Each number is 128 + 32 x the weight over its row's rms, rounded and kept within 0 to 255. Layers, rows and columns count from 0. Numbers have three digits each. The size before them is the row's rms in percent of the matrix's.

# up: layer 3 MLP up, 512x128, rms 0.154, rows 413-459, columns 0-63
# down: layer 3 MLP down (transposed), 512x128, rms 0.133, rows 413-458, columns 0-63
up413 083:144081091132131114187076144111131113129076122140095160145077137061184139122126132108119117124187136098181127101084097128095165070143126124153140105130119133116131176126146130139151135192093160
down413 103:152089142134142094112122124113099121152104152163126099076091138158135094149112090145147189139089174163138132127118118162137215108155151045196168119154071114129156131116098165130099136151110133
up414 077:148184089108120155153106168192113119132098105095073123087081115078132126157182129169198111149146030103138097180147182165189069127145171132111139078110088110131119133165062169137173141119151146
down414 081:177074143133129168125099133142103081169144151079161131141159206152128184110108109058172067103165145154202130093176098175119139111104101123087101148130095124106180113097154120080110043155111131
up415 089:125197115170097075142159094101164121094163090116114168210136154133137101131101094139135097128123093088081105183176072122134116150112158111159128132115125119075105154092135135119120079082139143
down415 094:131132129072141166138133115114125080131106099124152073132135136110129117136141128125145068150150150138178199068054149155130145062155100133144141076151119152131165082106175120145207063156166096
up416 104:075144125110155167104130162134110152144140094124136231144143123111160130110118076136103125124117063078097142118140095135134117157093183072090105099103142065143127142135136118110159101135041120
down416 138:070102104149101183115152145135067124139132107166144203093100094134114187145100130119122155121118048136086103091165155146140138152112141078103041187139123127158162154190110123123132140149096080
up417 102:172130123143159129080103146166086144116111143152171222085095107086159117122178072115142154097127136057137143076136112153126136091158135116144129142132100142128138088174141069097123128127182132
down417 093:174130122112180053112129103155136136123190093122149142071096100102090161133123157141137161160133143233076149175114101091091091125140153084119104067097162046096092102098146196093102152103148107
up418 105:134151141081131104121091088075140140170157117098145104151153156099127074123177135113142123162113112134168112197070121139161136113063106120177117085076137176176199180114168062181203155164160114
down418 088:151126139132121139162144155102149120106114179066165118105129140115186164116184115106149133164099145079125021105156139115097176151172146161108102151137135152113088140155171128099084124120112109
up419 092:139124109119103143149197095103111141122139120064124167111043164174122105105144136138142098099118129135149123121144107093152160137094165078168087082171124122139129157161054129158104155120200156
down419 096:112101126125130138105086106173091113145117207175139105101185136135111145158117124090111144164124124086178148199138146161055153119154096145161133117148117112110115115166205136076140123164080081
up420 111:066154086101131088116119114105146125186113109143143190128136132151123120160113106155129130124116150080146164089111161126142076101159127085116144098199156143093171125174121068073137126101160083
down420 096:143092145134095172163110131095127148096120132116190057116115149077116131119145122118156104178143122129147115184097050103077195180145140112173091139104131063148161147120139165114091083079078090
up421 090:133068162118113135093064105109065147152082122111146146141128177134072183127125130123166109112127112192199129100087146154161136106075138141177167142117140200201133116113074112167121109108148175
down421 117:098182144174154086136161150159208113120148098104130136190165175122179092093152116111114082143125153108134130206152194129166063148185132162079101086148095093075128148138145167123136146110121163
up422 096:066108052162163185096127134144101199148148103088057116133153095099154188138075118142179144082120109117164140141141108119156134124107087117129135156104143157117137105196105096167167101152078173
down422 085:097158114160142090126145132121152182175116105119151170123156148110094062138206205129122126148171057169137145068072102152127142151169100172088105115141162099166114146124117112098160098138102130
up423 111:086149104126131094116148153127090115118173131167147158152132167111167083098128103121146114109101051103199129051118196081163189115130109134159158159111109145133077130159168143131118178141129149
down423 099:153133052092209153154093083136166143104111122117115194123113174172106125122098145148103113136098192145088122106045150119085136090136100163128156176127113087077095140098124122152111080099089137
up424 079:142097209157113159123077123216115090102103155073154117121145109098169089100180178077159146098160114125130118102117164071108086131085085157162139156094087136185139106118096137095106103147166120
down424 085:163165070176110098135158127048112150097075127112146068150154101136168125158078096133172172120103145093091137099147137145114158159147169143108123186081086088130131113134153122176152145185099118
up425 096:146125135118133125145120075149126112043094174121153103150115103075139102099145109112067142100154116128149138140087124150125075117078159130124140061116143097149055156141181150093143223173087108
down425 086:158121115146161112163155088143155164122151121124129091128096099122095166164118137109154090177177102112163111110184129148194132116199131162114160122100086140173103156150109148067116106184124103
up426 087:081077151156178094106142137159139118044086149089158162112098145122209137135127107144156171167089092154104126113143082126133083152151147133166143103123119149137165158152124136141102171112144164
down426 097:117164087080123096125132149106123103104110112170104082124110115200131098149150071096106128152063099120125109131164122151140175195183165103156072135100075076140091129092161121108146126127101107
up427 099:130147156139207158126151102141148157140190102145144131114125154148122136144173137171248137110118155085158134161094187121127167126034098111122133151135124137127136132143120118133088091149106153
down427 111:106080099161160187128125031130146098150092091139181132096111130129111043127129073170107133092129174128134132151096069112109141116192154151139115082090178140154204128098172120158131108098109164
up428 102:148084145131119111128150091172128126101117090121077090163089139115131093152154107145158131146149087076081123108136100126136162100153105063158207093162105118163152090129136115104210130126171140
down428 102:145108135127072091112106069085132122194164088113085154076128149139102146176097129064116198130102124174093081144129072118166158148140120081202043138152095148092135152107182147126119158152126113
up429 109:145109081095117186182110143083149110128101110101156162165156148124192187153165076100196077146090112079099094096083169085133109168099139066170094133134098133082163151104172117142109165148143177
down429 094:132084148062153122163152120086114111100149157098102141176116120180187087090176135173192093128140131161100127116096064131122109167132108106167113082119133099112091115130179182121161125118078184
up430 097:088214239101108105080148133115082144127142115099166161100156154164104124126124046091108172136138087079086171096148134079137070105149142134145106153047154185110120067143147133131156130110141120
down430 093:145116094202114185181150137125112159112127098124118097106095086165166170099140171095160156161124106141161094168116131072103198122096122152148162130129124095215218077177143069109171107149106106
up431 102:127073161081129102094133089124140106143109136119101177180119183116134167098146147107156149090108159083149170126082082143144077138132071146160074120195140117156183096141150113134086145184116098
down431 097:177118168162214181122118144110107133128143107129141072118071159133122097117159075091139111190187141160115073127150111118153135152162153126126139171126157138101133178062088143119174132123127140
up432 095:121190113076086114137094108167164169073085154071145153113097134209178142124135095123115147122112115084164162175090049130155131135098119152097141104085147121102122123172174136106186161169170113
down432 086:096150109131168111142122171128108070116127177159159090191106103138086096071120130122138120171131119124128176108161108152169076111178161178116112160174152143125088124197101172107152077119138099
up433 110:140149137117134121119095113137104134123090112095083114138132111127098134132183080069136107171179140143115054204139107148128159161152140168169115154177141142130125128117159105122099232148126155
down433 108:105100130204126142099129141144155192121072114110094185178107123163075101159128130133161146116128162145129134141105120137138174158072162138167135090147155166208177135070133123104046162180106084
up434 081:160161135205114146108120149152148123155119119146132138135122150097178095120140134124165091128156150126124148161167118096084081170144074106095147151106059072104157169129092139138172119154117143
down434 108:199090085119099089105117126123083161126110125108107079082142144230108151146142080195109064162179131159228080141110118114165115098114181087151085163154189163125132145125107074159141110123170121
up435 101:140067184155122154130138138198119121114134174083072119139139155110106157136148149135171109125115108173095138170080109206122097108108144122128095127128087110106103154148140098163187120134161167
down435 096:188131124063178090122121176135122082098168124125094084144129142117184137101186103081112159089124088140084087131121086123129071136102111103101136167177169122164161107117118092071095182145143164
up436 072:070150103081125120101062085134142100095087136161116116195118156147118147106166145080118146133155149116119144101141140101145092068161121152115135147160099120168084140156199155107157118079117065
down436 070:159161115155125155091065127144151096119120220122111158158111087147127132089191151135164129116107102111083138109140178153159100098171180126186137124147115167117110131123153131076165153126086065
up437 103:136077116159110175143157155172187081117151154143126136119126174117191172128132126144137148096145153107095161108148134145155137106128159118162124181149153134176114143124026170117123085127117153
down437 109:123092170124181120140156139061105113090150147167077113159154110118122110157182132123071174169157180170152137068130124146123119154180129139161125123175167139083119136161094108127112138169146073
up438 089:063121126136095128138137057097105072060075090077125112150109152132093118140109165165098139073120120109108216117028087093105079107160128154125194115122121077146143123147171114117115120114203097
down438 097:141092148150136077137143195126202123114157159175102068098137064079100086117141108154097178132131172103105175111194122188129104095171134099104181130139068134186128142104102133111124111089067168
up439 095:124107163096157149110116122109154122158134090092137133147100098118114138068161094145170144151111109121107129169088165147119113135155128118111194188153118140101125088196156148161233128101157161
down439 088:096143145111167117199142123152151117103135169151155104120131085175127126099160177104119057116069090105146138115134146156111086113071132107071144109107094078119161113196085163129099135096179095
up440 096:139068089121089122119116159153064145112085124134057082120113108118097082126099128120149221141098139145160164142164092103135146129087119065139134213108095147213123086106164125146111134123085099
down440 119:142144097127189088119088196121204146112106143153127154166146129112119164092166143083099153092207129168141127196113134151120161109132094170132070099097153180108081105116118158117158109163197171
up441 115:155079119119119070150137101152105148120136131119108110165093141107135120132150108117141083114230102125182129086115194106125191138128112110171154128185129077181191131112159059113095140153157159
down441 102:106116125116103139154086207111126080142124123145114124122131127100133144120139107123171151151157139131146104163161143142049166124106128101174162067177098106172136192132092135143072159150106150
up442 116:141090165154098110087127117151115157063108150054119167119089151088118106113113146167146167103150130120153112180084168093172098082149119118171143110119106125139172113111109119155192154153130115
down442 114:127124188108107125151165119068139169116109144169143129081094162154223165157134075130126149096184089049141112101133153214125106128158080145115096116112182153116129163082113142130106169111204154
up443 099:086120147114143134158085101134128127107144123129116098136176124084144106141170164132150125107064106095144155131089150081134110118090157134136060189155194114113132137106088082204098132132177103
down443 100:157089164063183159121146125082107118079112126190194122083141115128128168137111155147110095116119121082103130063088128083118133130165108054098110146151144115139143133167125175158072084155076103
up444 094:144171091130128109112145124135167106065076086121109129132093120114120121126181155143164112158084051077150157098152146170182122109122125098105128092110072196143127114166146175156203161147122141
down444 095:103118093105097136102135135138120173177162194078114153075052186164082172112096129118151134115164091137140119121123170105128111194128119076137137090091115164155122161108182161162153084159153090
up445 115:133113131107155087093075101133132152132136198163090098148150147130160139100113094086156112112091100167175129158162123187143113083081107125189190163086100094208121126153110066103172138112108169
down445 110:110166115194166172137198179087085134132105155098144140050139141138131103218142132147071162145144098175115126138090134080110110136149155093092095132101107150144079127160134184137173108072127115
up446 114:097148114120105089109096149091086139097140114160125156154149121123174128119095107151115125119104150093148145069130106106144101096136079151127085125095080141133122104244097125112150085173171131
down446 116:133138163134149131146151105176122133110137151125144158134128146088160158024159118157138086108172186106160108175090179136082124106123140110162104084146175125153085083102151094174126134101124154
up447 082:073138100095111162151061081124156030133162086131139081112207085117197189116146152135186126149126072125107108132125074118103159116151099135128144128117188112115167020138138156093098112146153140
down447 091:134100080106130131154108120149115150072158161143189100122108108162124160119139107122136124102120098134159125110173112095100120187161128083143106144160126191117082117083102113158151102112001155
up448 111:109110088111213092144115122123110123104180148191102106111143106114203182126135125104142098099192146124161075152124129117123186105134100126144103142133104103088174143140124169094162137148156125
down448 130:121121139154099104125137120150145124120133079135146118157153134179157112144092106144214081149122158131121079140093133072105144082124152120100131076084164131055171143103174107137114159086126184
up449 113:105182156166104109168160126139125152091130113195119153149116123138192122159106136099097169108128183096167129115049155145135127095158131138118154157132114119115188160137180136127103209089204105
down449 123:081159130110095130127161158157138135112156124043110152125071115137130106151099137067099128103148083160142143137124081073164165148095150117141166129142121111107134224096112078112139129157113123
up450 106:148107179131109163102096156156088087139101126151138128098126165158117111125083141124158173099123171179127094139174161186109122108100134144133106123147146109070120133204130171101137147096182123
down450 103:111088158116183097128172166098192084141146106127155115149164095147110115123167120102134085117067142123085123125155107137131176047135150172131051093128126119103170157159144142133156133104087092
up451 118:077154184128092108120110118127176135120159145082083131187151194168136111103069092117112136132130152129120125190079033104170123126134145143128127157106163131063152103094087132111116097102199141
down451 121:140157180137051047158120114113117113121122128125106128124088140095138169142147122157182110118089111068111176105158108137144150186144141128114163160140186145111117101135142140083123162054148115
up452 100:125146144078147146120189136125114125125079103082138121190103136130131140199095136123124148105142098107125134131094122124122158115083141164158131137148162097079115108120136109148096186172205169
down452 106:163085152165133159141105142168134110133094099165166097112121122091110154115119129082111154119172113151148110104079120123100174163128104150097136128138110163175115113114132135138138137137146182
up453 101:069122113131114142162106122112087102095114180066148148134131114128123117115154149071135136156123083157170126148157100136149193115128111143196143163209104133134126109125162098090166092114121149
down453 093:077149127131161129147148140135109148119094161149105120162150106120074114146214105092158163178141114203113141122092143134092095118101123169121145080106120155106152119152156145097095184130130136
up454 099:155100123106139099140156171123095157130126170145109149142129087119109159197188155196146156147128101122130143173122133091121090153132124162145078153100104136094118100104126146209129093090120087
down454 076:175101111119103193128153150099111123097091092131121150139100082173093092109112075168137160141099100167120139118098115123178095133099065076104115115105090153191147144131118183128073106137113140
up455 113:122095150129120179160165105108096133135139135115112156156155128123125134138098088059184160148095114143112146139105135094074189097157147079131181174158193151099123093098124164133117157102138089
down455 091:167160119121151140099065141121134111178144086091135119101160122107108057121127208108166136077156177109124140149113156093152140116127163107186132154088111075161114143099124137124095113133124127
up456 106:113147164120098117077106156137130133140133132131114144098092097108108086165134111119131126145141128054145053145030181111107158148080125159167113134246120129172132152108194129150123151148140136
down456 076:134147087165072168138146155151123211122122181130099120127179069133089102113132145063098151120093111122144149122160182118123175127150104107088134103124154147187088106144145162159094103173103157
up457 107:100115125055166127135144128176130104091103132124128196133193126116146137140179149065077134075157113174182149091116143145119101091079163137125159101132123143109132049168186118111106125086165135
down457 099:168191171089168159112116142162183090182138121153125065141159130108112090095109132117115116090149059192117107150152111173091117090136147140184131181129153146123162111135125156151149112132114109
up458 105:060184125039114178128158128125126127140100165054082152112131131130124148158097100123078168118137110142107115143143128084118074065121135069113137123110126137145150139094104066163163107150177213
down458 079:152147068170111145126130110110058087111092149183090123134123086122141116112196092137171131124128133149141138082155116060146105140133078175157117134119143100145127094146148131099118172140103120
up459 095:103098205089123144151106047117127087119117162132107147107118082153116096097118137120122158147087177130090140122155136071115119168107162139121083128120219080117155104120129159099182110076081077